{
  "num_hidden_layers": 13,
  "hidden_size": 64,
  "num_attention_heads": 2,
  "num_key_value_heads": 1,
  "head_dim": 32,
  "intermediate_size": 128,
  "vocab_size": 8192,
  "hidden_act": "swiglu",
  "norm": "rmsnorm",
  "norm_place": "pre",
  "norm_eps": 1e-05,
  "positions": "rope",
  "rope_theta": 10000.0,
  "rope_fraction": 1.0,
  "qk_norm": false,
  "attn_scale": 0.177,
  "bias": "qkv",
  "tie_word_embeddings": true,
  "parallel_block": false,
  "init": "uniform",
  "init_std_qkv": 0.0771,
  "init_std_o": 0.0,
  "init_std_up": 0.0771,
  "init_std_down": 0.0,
  "optimizer": "adamw",
  "learning_rate": 0.00264,
  "beta1": 0.9,
  "beta2": 0.99,
  "weight_decay": 0.15,
  "lr_head": 0.01,
  "max_grad_norm": 1.0,
  "warmup_steps": 559,
  "schedule": "wsd",
  "decay_fraction": 0.783,
  "decay_shape": "linear",
  "final_lr_fraction": 0.0,
  "batch_tokens": 16384,
  "max_seq_len": 256,
  "doc_mask": true,
  "train_tokens": 98710000,
  "max_steps": 6025,
  "dataset": "wikipedia_en"
}
Each number is 200 + 30 x the weight over its row's rms, rounded and kept within 0 to 999. Layers, rows and columns count from 0. The size before them is the row's rms in percent of the matrix's.

# gate: layer 6 MLP gate, 128x64, rms 0.112, rows 105-121, columns 0-63
# up: layer 6 MLP up, 128x64, rms 0.102, rows 105-120, columns 0-63
# down: layer 6 MLP down (transposed), 128x64, rms 0.0917, rows 105-120, columns 0-63
gate105,104,158,153,146,218,181,180,256,214,163,205,250,140,231,216,183,218,201,182,213,174,189,198,191,195,185,232,216,218,237,247,225,197,209,245,194,211,183,266,193,150,179,148,208,161,263,219,187,154,226,236,176,222,220,205,186,192,208,193,229,206,215,160,175,242
up105,102,187,244,213,192,201,188,155,254,252,181,146,244,191,160,147,199,191,204,231,203,204,213,193,184,204,162,134,165,237,203,217,177,185,208,156,205,149,178,136,178,222,190,169,229,212,203,221,188,206,173,189,184,222,182,243,163,190,159,202,251,225,253,173,207
down105,100,192,173,162,268,177,235,240,175,192,150,259,171,207,161,238,194,199,224,237,177,169,163,243,185,200,182,186,206,204,172,158,182,185,152,195,172,194,218,159,199,201,187,210,212,192,196,178,259,229,243,152,192,164,208,254,205,218,198,195,209,253,215,262,195
gate106,102,237,171,248,211,237,201,208,184,188,204,166,208,197,174,201,160,162,171,180,193,181,185,179,241,130,161,165,177,222,200,212,227,207,201,235,168,248,236,274,270,195,220,190,246,225,243,227,187,223,186,169,196,221,247,246,179,215,198,214,199,223,226,206,155
up106,097,243,170,177,192,237,196,184,240,197,218,179,172,191,234,226,199,225,200,192,148,145,246,177,197,203,207,237,209,164,164,235,174,251,173,227,184,173,164,198,218,229,262,196,249,198,181,142,222,150,182,190,221,235,214,183,247,232,191,161,195,143,168,184,190
down106,099,217,204,163,188,191,195,223,173,239,211,247,209,226,185,244,236,212,222,228,207,206,201,234,200,198,203,238,166,207,167,157,164,234,197,204,243,230,214,178,203,293,167,144,225,193,209,170,218,198,221,207,218,174,249,176,180,249,219,129,196,149,201,248,187
gate107,108,207,193,181,195,170,226,229,195,157,229,291,197,190,190,241,160,192,235,226,158,149,160,167,195,230,204,214,199,184,203,188,212,227,163,224,267,226,230,235,170,203,221,196,183,170,156,178,187,176,183,236,205,235,215,167,173,191,166,199,229,269,236,185,223
up107,106,202,177,259,203,185,191,247,168,200,199,205,236,182,155,229,217,273,176,215,199,219,186,226,207,185,253,209,210,234,164,153,193,215,164,225,163,169,209,206,193,206,234,263,207,161,184,209,254,208,165,183,176,245,213,168,163,220,241,218,213,188,264,216,235
down107,102,199,194,188,236,244,251,142,172,159,215,160,282,185,178,208,202,166,272,159,211,192,219,157,139,267,189,166,184,213,219,202,206,181,184,195,219,180,187,203,180,211,201,197,186,222,213,170,240,227,202,181,194,205,220,205,134,234,242,173,192,189,213,212,207
gate108,086,219,221,200,236,189,216,256,142,173,237,242,194,167,219,189,205,153,183,211,233,176,196,223,233,241,179,144,255,228,175,229,195,203,221,235,152,200,221,207,229,175,158,173,212,222,183,203,197,155,229,242,199,193,199,224,247,208,146,167,236,197,153,244,214
up108,087,176,247,213,202,192,217,203,209,202,203,180,202,145,224,207,152,177,218,183,201,133,164,236,204,222,212,203,240,174,189,246,147,170,204,240,211,217,247,161,131,185,168,230,231,220,234,218,191,216,134,225,178,144,202,185,198,181,158,218,206,191,195,140,199
down108,088,220,163,245,257,218,143,202,209,186,191,183,155,209,212,188,156,199,193,159,162,217,173,160,265,200,183,149,203,221,190,204,188,216,219,183,206,195,140,215,189,179,203,164,153,273,171,258,203,184,195,190,174,196,195,183,160,200,220,224,227,156,244,162,210
gate109,079,178,244,243,185,200,193,204,211,166,179,196,238,190,224,209,203,209,202,164,129,195,195,141,241,235,217,143,156,176,223,195,224,156,159,205,226,165,186,191,172,207,171,166,209,192,286,202,236,179,175,208,231,196,204,159,243,202,159,182,188,200,162,243,220
up109,080,158,123,148,134,207,226,172,259,211,252,183,209,181,210,177,244,228,204,186,223,172,179,188,229,246,173,157,232,212,150,214,227,182,205,190,178,221,183,230,167,199,185,270,253,196,237,215,204,207,228,201,205,208,191,224,237,187,157,209,202,207,201,208,213
down109,084,197,179,190,189,165,163,183,189,224,231,187,153,179,185,187,175,234,182,309,210,188,205,277,174,163,187,205,231,225,166,194,239,152,163,206,187,173,194,238,235,179,181,227,186,174,138,248,200,218,172,216,192,179,197,211,164,182,203,196,210,167,202,234,173
gate110,093,192,159,182,191,202,209,244,150,228,222,175,112,204,175,191,213,174,184,172,198,177,173,183,204,175,205,223,205,201,211,187,238,220,179,202,224,171,255,179,230,145,193,216,173,158,210,200,148,238,133,122,190,197,192,198,159,193,189,213,163,191,210,237,157
up110,101,153,134,183,179,153,204,185,198,238,172,186,220,209,281,174,178,196,173,232,197,184,203,223,209,210,145,162,194,181,242,206,200,182,183,262,192,227,165,157,200,205,227,141,201,195,187,219,238,231,179,199,168,169,227,207,213,257,180,195,189,170,217,213,138
down110,102,194,204,231,233,204,220,188,218,173,149,188,249,189,214,214,230,204,243,228,189,221,240,224,174,197,226,244,207,170,184,234,261,161,209,201,255,179,217,163,226,222,188,214,209,231,181,117,226,141,226,181,177,167,175,174,219,245,223,177,180,222,168,219,247
gate111,102,234,256,242,207,178,200,234,226,133,198,210,221,186,156,194,218,149,221,247,179,229,203,178,191,185,212,195,110,187,209,232,209,241,265,213,173,168,185,224,179,143,229,182,228,219,252,195,188,200,219,175,187,215,179,215,239,196,220,246,232,205,204,190,193
up111,102,173,218,237,240,165,172,149,211,254,200,227,225,169,182,235,158,228,216,202,226,211,204,206,157,189,196,141,226,195,233,174,172,155,190,160,216,197,230,196,213,220,150,225,220,227,199,174,249,186,224,183,215,235,128,225,223,173,191,174,189,219,163,142,161
down111,097,213,205,222,276,159,186,151,202,222,145,176,230,220,233,169,188,188,178,183,183,213,222,221,170,191,196,183,194,200,254,200,163,225,254,204,243,202,206,151,224,180,155,210,222,207,202,186,234,213,179,212,196,298,231,231,200,245,185,156,192,228,193,190,231
gate112,100,189,210,231,175,175,214,155,247,227,196,207,151,220,177,156,272,248,209,210,230,162,206,228,260,200,202,193,237,242,227,231,190,231,186,226,248,159,189,219,186,194,218,206,189,211,166,202,193,164,206,187,199,221,189,170,163,134,194,201,265,214,141,202,209
up112,102,197,170,214,139,142,221,195,221,198,192,251,203,223,229,209,256,180,204,195,155,204,196,235,273,203,172,216,173,215,200,216,202,241,206,161,204,193,203,223,179,189,209,194,248,171,179,184,191,192,152,267,155,188,193,139,207,212,189,200,242,129,184,212,233
down112,099,169,220,201,245,210,153,205,216,137,175,161,224,200,232,207,158,168,172,184,191,189,166,212,169,246,224,229,181,165,249,219,217,162,180,208,200,187,196,202,261,186,173,199,158,224,198,240,234,205,244,158,227,131,188,191,224,170,185,208,122,211,216,200,193
gate113,097,210,197,204,174,206,168,210,161,232,144,173,161,184,122,165,212,179,150,188,220,213,217,218,213,230,202,151,178,220,205,188,202,192,213,212,237,205,138,230,192,143,200,211,215,166,218,235,170,166,183,243,193,247,207,164,181,219,174,169,246,206,269,240,194
up113,108,157,240,180,289,199,216,158,221,243,215,235,205,204,212,187,176,217,167,165,241,237,205,167,197,233,209,211,184,243,156,213,176,247,175,150,164,231,166,252,192,247,175,235,240,202,206,197,201,216,191,223,181,185,205,233,236,220,221,194,168,238,181,227,170
down113,113,207,179,192,150,183,187,224,197,209,155,204,128,229,171,215,169,191,178,227,230,176,216,241,201,220,183,184,193,193,236,226,263,143,224,207,215,234,179,239,250,133,231,156,199,206,208,258,180,209,219,240,193,258,207,199,194,245,182,174,217,197,210,229,226
gate114,086,197,241,237,247,197,207,278,179,168,197,250,237,242,156,238,183,230,198,216,184,146,245,138,201,214,221,227,204,251,206,219,174,199,180,176,172,227,193,241,155,210,198,189,155,203,180,243,208,218,198,209,201,183,218,221,221,209,211,234,180,224,245,145,190
up114,085,195,163,225,186,162,239,175,177,181,174,131,191,184,198,191,213,196,167,214,255,247,161,239,213,177,178,202,187,189,212,182,226,188,145,219,215,248,205,263,178,233,235,185,236,208,202,242,129,220,203,190,264,240,212,200,170,154,206,195,204,187,221,163,206
down114,087,195,159,234,185,164,172,225,187,209,155,219,166,239,182,202,161,203,179,209,218,182,223,211,210,208,213,198,197,213,214,189,209,250,178,222,239,218,234,237,186,155,162,214,234,202,231,198,113,144,208,164,190,255,221,176,151,235,161,236,268,194,216,191,212
gate115,105,215,197,184,174,183,130,256,235,220,253,225,220,149,201,247,218,209,211,204,196,144,204,94,191,192,174,212,206,165,238,190,227,169,216,191,183,202,185,179,189,188,171,219,228,143,188,249,188,199,196,200,226,222,189,237,156,192,191,248,176,211,209,191,192
up115,105,223,242,217,268,168,225,191,163,135,185,248,205,263,166,182,177,195,200,196,228,197,194,227,220,194,210,190,208,246,196,194,169,277,181,210,185,201,264,224,231,205,184,166,208,225,207,148,160,192,210,206,172,179,254,196,246,196,237,171,226,189,188,176,203
down115,108,211,210,169,374,197,222,204,218,197,189,205,213,238,200,196,235,194,199,219,180,152,191,198,223,204,202,188,204,176,201,197,225,217,209,202,200,178,195,210,205,163,174,185,192,207,219,141,181,204,201,191,222,167,183,224,205,275,193,211,227,207,186,197,182
gate116,104,179,193,194,178,170,203,246,228,220,244,139,196,233,182,163,188,233,231,177,197,185,138,204,251,237,222,160,210,183,175,176,216,200,233,178,196,192,168,230,174,236,138,137,213,161,196,199,174,209,196,203,202,268,196,194,192,192,200,219,253,208,158,143,221
up116,101,181,156,242,189,179,197,238,197,222,184,172,214,208,171,132,233,197,204,208,160,193,171,253,257,228,218,211,117,188,193,222,219,210,151,205,198,201,185,238,156,206,135,209,187,236,217,172,159,195,231,230,183,205,153,207,187,190,207,203,236,187,204,166,258
down116,096,188,219,244,182,247,231,187,157,146,178,196,236,167,217,229,256,229,171,183,187,184,142,244,140,183,244,163,190,190,159,164,204,214,238,204,170,204,202,202,276,242,211,183,188,173,200,226,201,212,200,196,200,170,217,173,235,173,181,230,141,214,197,217,211
gate117,089,187,144,198,207,198,228,167,210,214,220,186,288,237,236,237,187,189,230,249,205,173,168,179,183,209,157,181,166,192,209,212,175,186,187,224,175,216,162,166,190,200,226,205,199,213,236,161,193,147,243,250,220,223,250,226,232,232,200,249,157,183,201,158,236
up117,097,211,190,229,189,209,178,209,205,216,175,180,182,215,182,190,189,174,185,218,224,178,202,171,253,125,226,169,257,204,207,241,167,217,213,165,185,267,210,205,248,234,138,186,126,207,160,218,237,221,171,203,219,164,182,205,190,193,154,184,230,145,185,233,203
down117,098,255,198,193,244,195,204,226,180,221,176,194,225,138,151,145,215,192,178,229,210,190,237,148,168,228,192,173,179,210,259,193,271,193,241,198,185,192,201,177,179,182,198,180,190,229,200,155,229,244,221,199,164,190,253,227,158,212,226,184,197,214,267,190,179
gate118,103,221,176,226,220,196,192,255,200,255,196,197,207,207,134,242,163,160,173,228,179,259,204,201,183,138,239,179,163,227,209,209,194,190,209,272,198,183,255,205,221,202,217,208,239,197,162,245,191,177,219,222,180,259,172,180,184,207,156,191,245,195,190,211,221
up118,108,241,121,200,206,156,231,163,224,173,178,188,272,181,214,209,178,165,173,251,255,202,188,249,180,216,188,197,174,188,179,170,227,204,182,229,221,210,166,189,184,164,210,196,215,147,135,201,157,185,218,222,213,187,217,200,171,209,170,174,225,175,151,164,220
down118,109,212,189,208,200,227,220,182,233,223,222,261,257,178,220,222,239,240,207,220,186,189,176,205,246,247,174,266,176,200,187,213,185,172,194,146,217,185,206,216,117,231,234,212,160,240,171,188,234,179,187,192,207,156,182,183,234,205,221,241,173,163,207,206,148
gate119,113,203,179,165,266,135,164,191,163,265,265,223,193,212,189,191,199,168,166,187,191,223,210,200,228,156,234,176,156,185,231,213,160,229,221,174,237,242,187,178,181,142,222,247,204,188,217,199,225,194,163,241,194,196,177,229,225,201,178,233,199,230,205,216,241
up119,101,169,200,211,175,137,182,169,155,216,218,184,182,184,203,243,239,212,215,194,169,245,264,165,238,201,179,207,181,227,210,181,122,183,220,197,214,236,192,146,251,144,208,192,234,193,197,171,173,185,181,248,224,197,183,191,161,145,200,222,208,232,214,238,186
down119,101,185,204,252,181,204,218,153,202,172,163,183,239,204,204,228,236,200,176,208,188,185,192,169,202,173,183,218,239,140,189,171,129,141,197,162,229,197,189,262,231,181,207,200,156,166,198,168,162,190,229,163,211,184,169,188,237,245,219,176,232,268,197,197,175
gate120,110,230,221,211,196,217,175,186,211,166,192,174,223,203,172,195,215,178,216,194,134,167,191,216,175,145,221,172,204,243,265,200,187,185,228,206,155,188,150,217,188,197,210,206,210,145,252,203,189,212,184,270,216,208,245,174,208,234,254,287,204,194,169,215,212
up120,104,228,213,171,245,174,172,254,216,127,215,222,230,199,174,204,212,194,253,178,180,175,207,203,229,211,115,191,175,241,230,217,215,285,231,190,219,192,205,185,187,181,156,214,227,215,193,180,198,200,184,177,173,176,175,258,180,160,153,189,195,195,226,194,171
down120,104,219,236,253,244,194,191,151,204,154,207,195,228,236,200,226,269,170,259,156,179,179,179,203,183,189,227,201,170,202,223,184,194,217,218,241,153,151,214,208,192,175,226,201,190,212,237,238,164,236,165,227,205,172,209,203,184,241,281,219,218,219,223,197,237
gate121,102,213,168,225,229,162,165,215,178,207,131,243,188,177,119,205,192,202,228,219,237,208,193,225,179,216,153,212,230,183,176,216,184,209,248,236,168,209,284,215,196,190,161,203,156,193,237,187,217,177,204,179,159,195,239,208,168,236,163,200,231,153,208,180,191